{
  "num_hidden_layers": 13,
  "hidden_size": 256,
  "num_attention_heads": 8,
  "num_key_value_heads": 1,
  "head_dim": 32,
  "intermediate_size": 832,
  "vocab_size": 3030,
  "hidden_act": "swiglu",
  "norm": "rmsnorm",
  "norm_place": "pre",
  "norm_eps": 1e-05,
  "positions": "learned",
  "qk_norm": true,
  "attn_scale": 0.265,
  "bias": "qkv",
  "tie_word_embeddings": true,
  "parallel_block": false,
  "init": "orth",
  "init_std_qkv": 0.0217,
  "init_std_o": 0.0217,
  "init_std_up": 0.0217,
  "init_std_down": 0.0,
  "optimizer": "soap_variant",
  "learning_rate": 0.00622,
  "beta1": 0.95,
  "beta2": 0.95,
  "weight_decay": 0.094,
  "lr_head": 0.00962,
  "warmup_steps": 56,
  "schedule": "wsd",
  "decay_fraction": 0.794,
  "decay_shape": "sqrt",
  "final_lr_fraction": 0.0,
  "batch_tokens": 262144,
  "max_seq_len": 512,
  "doc_mask": true,
  "train_tokens": 687800000,
  "max_steps": 2624,
  "dataset": "wikipedia_en"
}
Each number is 128 + 32 x the weight over its row's rms, rounded and kept within 0 to 255. Layers, rows and columns count from 0. Numbers have three digits each. The size before them is the row's rms in percent of the matrix's.

# up: layer 6 MLP up, 832x256, rms 0.098, rows 591-607, columns 0-127
# down: layer 6 MLP down (transposed), 832x256, rms 0.0903, rows 591-606, columns 0-127
# gate: layer 6 MLP gate, 832x256, rms 0.101, rows 592-607, columns 0-127
up591 105:144113109134143147136147126059169160121090099110158135179070115099120185171171148191148121147141125155128099084112129130147135057117106132125101095122173120124137090111199121165109115139179125138118097125126119171112173121067174126119115070131104105150168108110154158134121098199161177087091169087156156151136211181084120129170153060154117090098094055094130149123102156097127126151137
down591 103:141134111158092126141166128141163172116103086096122162110122136139141132144144158126158092115071086156134098106157125138121156103106114162149093092159190145107144104085137143134135136082188150121136076124160148178143139149122117133142148098124127058130218147165181159106116106147010097123081150126108124161152169137122071183069142083176174091133063093121130088151142198112164166116164
gate592 100:153174156134149101170171104083134127111195127096150142154186174108084118110119164119092136204138122114150122120112115123089061077114129185132105085168091120173100144138132133103154104108088153156115110114109091124120091098158179123121153133121097119094100124190107187125168128172191139209121097121119075074135135124152142069131139114141117143114082091139107163120083133157175082123178
up592 097:172138051110075191127135164115175079119074206133103146088025143139131132077122108119140133151130130109159111138119110090149110113182093115150139183147109068116104095121118114114140081115121129175079084120201162130076115138120107090108151095121068146155141161163116112131086124081098146104090141093068158129129099206149148119199135144086151133092118107163119135118153109120126133131135
down592 101:141095156151157124170162100140156140111142164130107148126081107119141177133120103172188180149174137131085147142087184141144149102112085145164193102152077113123152153159100095065132192112084152101119130155143123102155108135112117139110162102136138183150167159124172132084110071156184100156188181049074191109141136148178120130144171134171117131133081145130041130130124096126135117141124
gate593 097:091074101065145083118097131144089143102138123138178171076071142178119119154114069131093114089123139173154160060138069098089098106127129120105137194087139131131096128114107146111159138131119126125122138088127151162186107140172115156136105124102134165065108083133107112174114082162144095126123153085083116132106128156182137182156081124120172091094083122152137073109119077177097204137115
up593 106:162133081093127138133166083070083114043160117145182123123121127116126186055043144143208118122111122195159151138129111113088165145125118062079125107147146114145085182116196108129138174149104095151066127152200130161081063197104096119080103174138092088129098108102152174126128079131143141132112174090111147179116131146173144129064157130140161113125150126120095192148137184157120029119133
down593 098:190156144118103086141130160123134128133105141148085112125110092100157186145097154134111120106126091155148128139149082160152151124097102092034118123146152092116102089087158151167161117192138123128079097162137121119145051148123153197094072125106067159177136146108114126100124144119067090166154166097147120125144132127156179126064083108149117112137149119061145152192109119119152135144176
gate594 110:144161099144160170082097114116081104110103183165177142146092120093090130143169059089170142133131134122111077100112095131145166122144100140095156125134167139150150142132162123098140144159110149166160099120168161144182148084101107085154104134154091081173114169090119132172099167119197162112099102167084122134142185046170146077129163091102166132138116165129101123121164135132070127140183
up594 101:142054092174151164149133136140175098081150107151167180158096142046049151100076137165153096106082123129115155173126128079137139187134122134081081100155102120144188108127155075131096155145105171131138154131157100180110105131125160145158149124121113183128164181097123176129101145056180141077094160141102063142095129110158082109125139131181133123147141102124147199122074101130141108165083
down594 102:131107147133184114119181151125161121077185108137120173138112146112096103092092129157120134176110124168152115076144118104175122095156140083177157144135141144157161102123090119173096107141120120135112121107201074182056119136157116162170132141130167140103104172159071178097156096068165157122107163167140155177124135136093130088043187131159123083118133156128089203088138145079156142090108
gate595 102:119111170084137133116119069124181142107196148210105162134141125112152102146130177169092139174135085115094161163131168110121119137115152139126104167121110136103061118160109160053113090060163125109117132066174141176127144107165145211082169094116192122144154191125134101127131170141123125094112154128155134106117102147124141154108107110107089129102178126175133132073139169144104164121104
up595 103:099147165087110134091105086134180014137130090146155124069143111138118136133129173170111121123143156077086199101114119145137118139137113112130092191130132108117117100105122107113140085151092155118164077133097123192103158150183109179141187135126149141134092145131071180124107114141147117098105129113185112122139123185092142076054150112154119093155170065130139090166110174131161140127125
down595 100:133170097129147084142076153138108120099070159133202092144061138140091134130103097166114115114134117138125072145156113133129158056130140153103120132058122172107092095182146099129105117089141103136092132150184103096121078127127143122124093157103193081096076091166174124088188092164011139189107077148185170175144156127099159136132130172146103083085097136086155155091163096098092128151147
gate596 093:170112143067115125092167118122074115073139113173181089174112125095090141107089142143122097092105203103127127090114106096127137106198112168071187144151086072089134092117146100088089157121155119091122044140127082085199126117144093206155109106063138159100164108084155092150157158136089156157124156091086132122155152141131108216129128138103130108138114107099196187104141107104127142116073
up596 092:171167150051097186116087155124101129120111126159105129105089108123146141150105125152136100111053057074099180158148158134139117107160105162093147133156166104089157118067098062112108116130130091107090054141096149094152107125139121113117123118163121176138139136124131142148091139106079133121120161055117135178168068126164099184065165146161137119114157147086133144189117122093142124091157
down596 100:084154131107179182160194103103138160104099108133113162125134106171123154097178169111137105155126173149108126167132126192111182102164147132126097133107148121141090124085148160155137112115165139102106181115146127104141102159088095087140129127185171133158116130143172082149163112126152132147179080158162109064153076123101089151074155125147124095137149136169170153168129184109140127158138
gate597 103:130151110081119148125099156183139165160125135172167170151056085152143147156145155121118193129137204134113153118142152050083152109139143075084118138156126125152107101109121073154133134111094106132134106152116111140185082088056087120132175178095207139132143198136154128179087101178134202153080133126153144062103083165165121079132107117114097166106124147205206126133136145128165089063151
up597 097:142109151110137090107130168150134124129125149113103107126135153181124063105099130102167093112158089182142165108132122044107112169131138151081140191146129155161122132118106136090210165175107140081132140077170133154134151117073070099156121184147119106101167113153127098150089157141161084142111148094157149091136121139131195107140135102130151115167145154134115044088215163171156129100140
down597 105:126129049143099124130111179087061118127098143161148112149116088099153169146106081081155127157164141115101154064153128088137167102195134127133146145061109119198121163149149133124129155172135068129143136135122079129170113127073153150122091120116111158206146106109142035098153197110079119091151124187074169119147126153099177124167083181111126096098090062128107119030132132112120141135090
gate598 103:113129119079162055093100146143148138106107121163163140121092187162105169102128164107160166168112127131116168084131118144102140157144171113147079068121121039100152181079154107093111107182133173117076117147153141145119112067099119167151105157182109098112150118155134131110124146127160120169096159129132157155168101105090191177158179101141120126097141149122109133136103151106220095071097
up598 103:125172164143106164101068134089115097086126096091135162114150108183094138122110144127102179105146063124098101183145130165125153127120121124095088118111099130081139137167083109162168057086103125127131096089121094185092042129155133121065074120128162166128133119078088158166118111132170155161123176170097163074131175120086114161090114206141107072105106113102113055106138146155148160102150
down598 105:159132115150164093133118135114125114190182166122147074152118140154126149149105098115125115151076072098151023125098124113116132116101127148127081122154126081191084069094172175116091181112124192141157113115147126143097190105132105098180166197175128087090119106154197169107102132126155131118114137130131075155102089123106093041154147156103114128166135136117208187134077153150097154127087
gate599 092:126122148128040102136146131154118127141091174107123152103161122088098086110130185131162160120139185128164133111155156124122094066130148139087124101147135131178147094123112102091167158201157175094148134093157116171111165152145133128129068111090124171100134134145170098083101128103158114142114129125164161144121066115160089152189122139131127197129101186112126151120111096084198144065144
up599 089:121105116141139127201120109088109128147183129141151142200080142149152130099089104119162095130129128160210128145100179095124191159176144118080074136146108067089142151101093181155130127138117131137140102119115143114138115113170107059094093097122131126135092111137132142181163134177106108168114146146097093144074106125112146220084158139130097081155194070148107120151115108121041164099141
down599 099:136127145124095141113111118143129177151163151153128139114178114129102148112099121102131105094116170124126130133089097099069146132103103116094125119146165139125155124102110124121140147179086104073106152155088201084150108147161130066148104120125122161063090142089125131166186135079145124114181203113121050181093124131125081054156136152126126133134169130143078074099139036181113148129108
gate600 100:073184118197079120064105104149092089154104119093110121150108188138171149091116115155140151149105120165052139155104166080186219131173120160090115108130079168073127104137117177142113142150104139119111116124126156112064105159127108076165110163145096114185116131107162135188194192155187116097111131111078124181101132092158105140092094115126063131135166153124101151135150069156143181141147
up600 095:149146121098112119157117121160087140163145092149127138122151122136089124078107093151140120160119098138135134119120109119142120119075117077157155141127127070090118153152145160123167156114091190107209123141160118096146095092071143056114134069172169131096125082150101121171086127146093132153142166073113174045099121147164185096114122098139192123105091138106130102100128153133148138146155
down600 095:080139128160099201082182152129126184090102132111147094121117125163029179106071150095084122113143113166147152115182130143143147085081056073153138152102097092125141102066130188134170099111098125136139107104137092177111098155158113180170133125104136078079105133106099177171168099189140098134108163116088186118141130197126064133160186136111128119119108123132083139126133130123164111095117
gate601 097:175179123082051114124143087138094108163131125125133146108077124100179136062154108113059148099139139054174134139106125130148156136182088160147081139122127141108166143104138168140092094146137246153125150117154122078078096084128099184117146140130166179100146203120137104131083125084100136069139105106104125140128144107077141157104139067102128092129132142096063114131114144136121135162176
up601 093:084093151140113147122106119119129128144104198146197100105108169102154145129137162115084102153159187097116160116130074130102138164163081154101119070097100099120109083147119120131092205085136146087114137118118086071122109186096149116200123094078076126157160109136134136134117105136130093145201105107084143197111094128107139143134140134127137152212119138153098123096077055125128140162129
down601 099:029147152132058175157127139081162120131089159112060214174083149127099104077149153102134109134147143162087173124124118137151142132139102162092101128134119152150140152094126143050133150144090070172144122089196089121152052090171169074145130173139136142072092147184142132106100111151112140164162147175142107123126141102138112144105160176134135112100123131153131133101159055124175102138189
gate602 097:150205110086173159111110117142198123141188159113168144120156178138133119120179133158157182146162094123137080117112145058118106091078090091089104096094157143101123136111147161091148141142108085148121124182143244184089168124139105158141127165077119084162127181155117147144222139105141158104083091113179098096151128143103121149118130156141120162104140140170090124087113132081110154120097
up602 096:154137125128057093104109137112153121152111106167131153168157094077099176130122176107193141137142171081182108164161121189136139121199103119124113079127100169148140108122107126162113186137111174152110087103135093080081117119072125144150118091130118148123171139086149120184099139144094151152118115146094152134024147083189105116124150185147101165125148131145147148193135133096079176061144
down602 100:162087131123147125128148137093131144193131118151150103142092145122142169134149121138171101117138146154096107158141138077093145081088115044134118061106138108108150108131092121107136105163097125128127131153121104125116057089119136116041154146142045080120149140123143117112138136143243072149138168130074107163097143102139140006113147096140080112157094139199110098188117085085164081131137
gate603 104:085176120129144103166133098162108130099143111170063169152140121190120088181089146131151128160133101161165070132094136114148134109130118144087069177120108156126139111126085123109180200057086139071165174155090135142160125117110130098132145143118197125191141137143134101164108149088126113086085081122173157100120082170102186117129164156160128076142128178110122107119076136086180046117141
up603 103:151106128138105156095120128141110102184135115072134119095152089099138140080123126175171111132096127108161186157189139151108085159162168174142172133084095153139126133139149088126167199140102138180080103092140133086103117079132162098183149103116110118150177149089057119139159108086141125140089173161076110172161177146194134088150044115112082157128076086117089120118154116120047151109083
down603 107:129129183044146139143108087112107148107183112116166136139166103149119175112127154118155032118117094124159165134153144080142095109116126132061160142158136159148065122102115156122120108122159053153093162099177102158166138084121115156152132118159049173158185143116186191148058141138150120153085206124144170162128103129150190158143123111117104105164120177107147113131111133094082121111124
gate604 098:168087092073124089136095101102106143165107183159164129097177100139117135207134108093129087154093125112131133177093119098139162188161084142113199126145085164168109140172080081130197125106154077130114152100181113148153175139152130134129202113099098169168083110147105090048064099137091172073095050088111152098109113111118081093128124133109093115101180175178137195148066135139189100151129
up604 100:120131100113058191134126181135093199127087133113116094204106107059127149128131108175159107074079087153160111170142144123129178120105117179151164105150151097167107109140165141115099118166162123086113138205134141122127097093095054098149105143124053106122162126142148194158099153197151072137081142117126089177157098151110110168105112100159121157121141079156037167120166150163152167090116
down604 099:169146123119163143148122144097144150114122124104099124124110106175157160157116150130126140123145179062180148124148115142088101147134123113108106169147183124119119167191086100121154141114152183112131088155119123095130128152187109179173072080104163123136198115156106152128136133080153094189142137100144155092139184153155090159150145162130123161126099154159131108162085158153108132131122
gate605 104:164127107138126096105144174149113178119090135126128108148122137075093135164127132063153105138089167112131088107174140149167177154156148115090205124179146141109141116121111115165117163094080147103134112143100122143097122134111098187120143220145102117157171154122107140125153105123099122111152152109128163181150109150196185188123081109112147072208113153160090148095114125114127098153134
up605 099:147051085131158097165113068177142048137169099144103142131131150113107195115108057079146123151126107158133114143110087133157112139131108135155160144112096162159119102084164099139109090138130131174074120169190153164149122153145200175191109169169120125137122160115100164109180103153155174083113146134111162128133156136139178058071138128218061117139142157183153164146151097102107132150091
down605 097:099080132129149091076115120137117130123174115184164126107011071122102151214092103118097090131100154092156152063156127167143136110125089193161130166089142131099099161093141139117082117129095169159113118128180134087152167121171105102145114148140125143096128145133129120101177122093086150122105131119069127090127195136152199114115113074126130070136088136168146231074118113112091078175152
gate606 104:073101119085175116151148096131102174136147129136077127094117081077105102119079100118156085145132148112157153130120121189137177123179198118151126222116111132139130094130121116092101069066101137123118167160111088181137152117195157090158146135096139186131086126104097135168127108105174086041101087112088146103167105111099128161109127108120159164153112151126173110092118132149103138102109
up606 102:114132167111139136104069127167110144177145105091087150143115137155200125161059096079146151128097083129160140144103095111186120116175128106183138106127174138168074104121177118134140136121112122134142139112156137122130147185118124131100121167081101177077184135147166133142094095114116158077082044092115180145124126111116108097089137106180104074159123080110147133068149115113075063110098
down606 092:171136176138146141105086118088127175120173131117035150114134097177176113153102107155149171126111118123137094127072111137143130133130136107176122130142125144079097128096117179173151116104135171139131111133145151156142157157173151120100144166135152133165167130079142101050166141095094112149115145109170125116122138121129091255133105085186086184106161146133133113095144188161124055119147
gate607 097:120120085113113149170130117165145161056137107195138111112111131146136190189110149149183145105112113117109099152086123113121130148187131137129113139155162096113145111156082136119139151089134103179126128106067159121152132108124089085083165131168063156116066129209147094092136129100114120126113090101152102180130123129141098125102136156098168114202146114171096115093079186144123125116183
up607 096:181181118057111183094163104105101171128081120053117143131153092104140104144127125117179102135159094130083068152132182106144143130123043114174139134142101183121191121129135187179082125079099143092119175204142083114140100107090127093119141145082124111066125076153168120143120125168095145191097156155089133098099117145125122126123148101098123169145126166172173117137099088119107110070159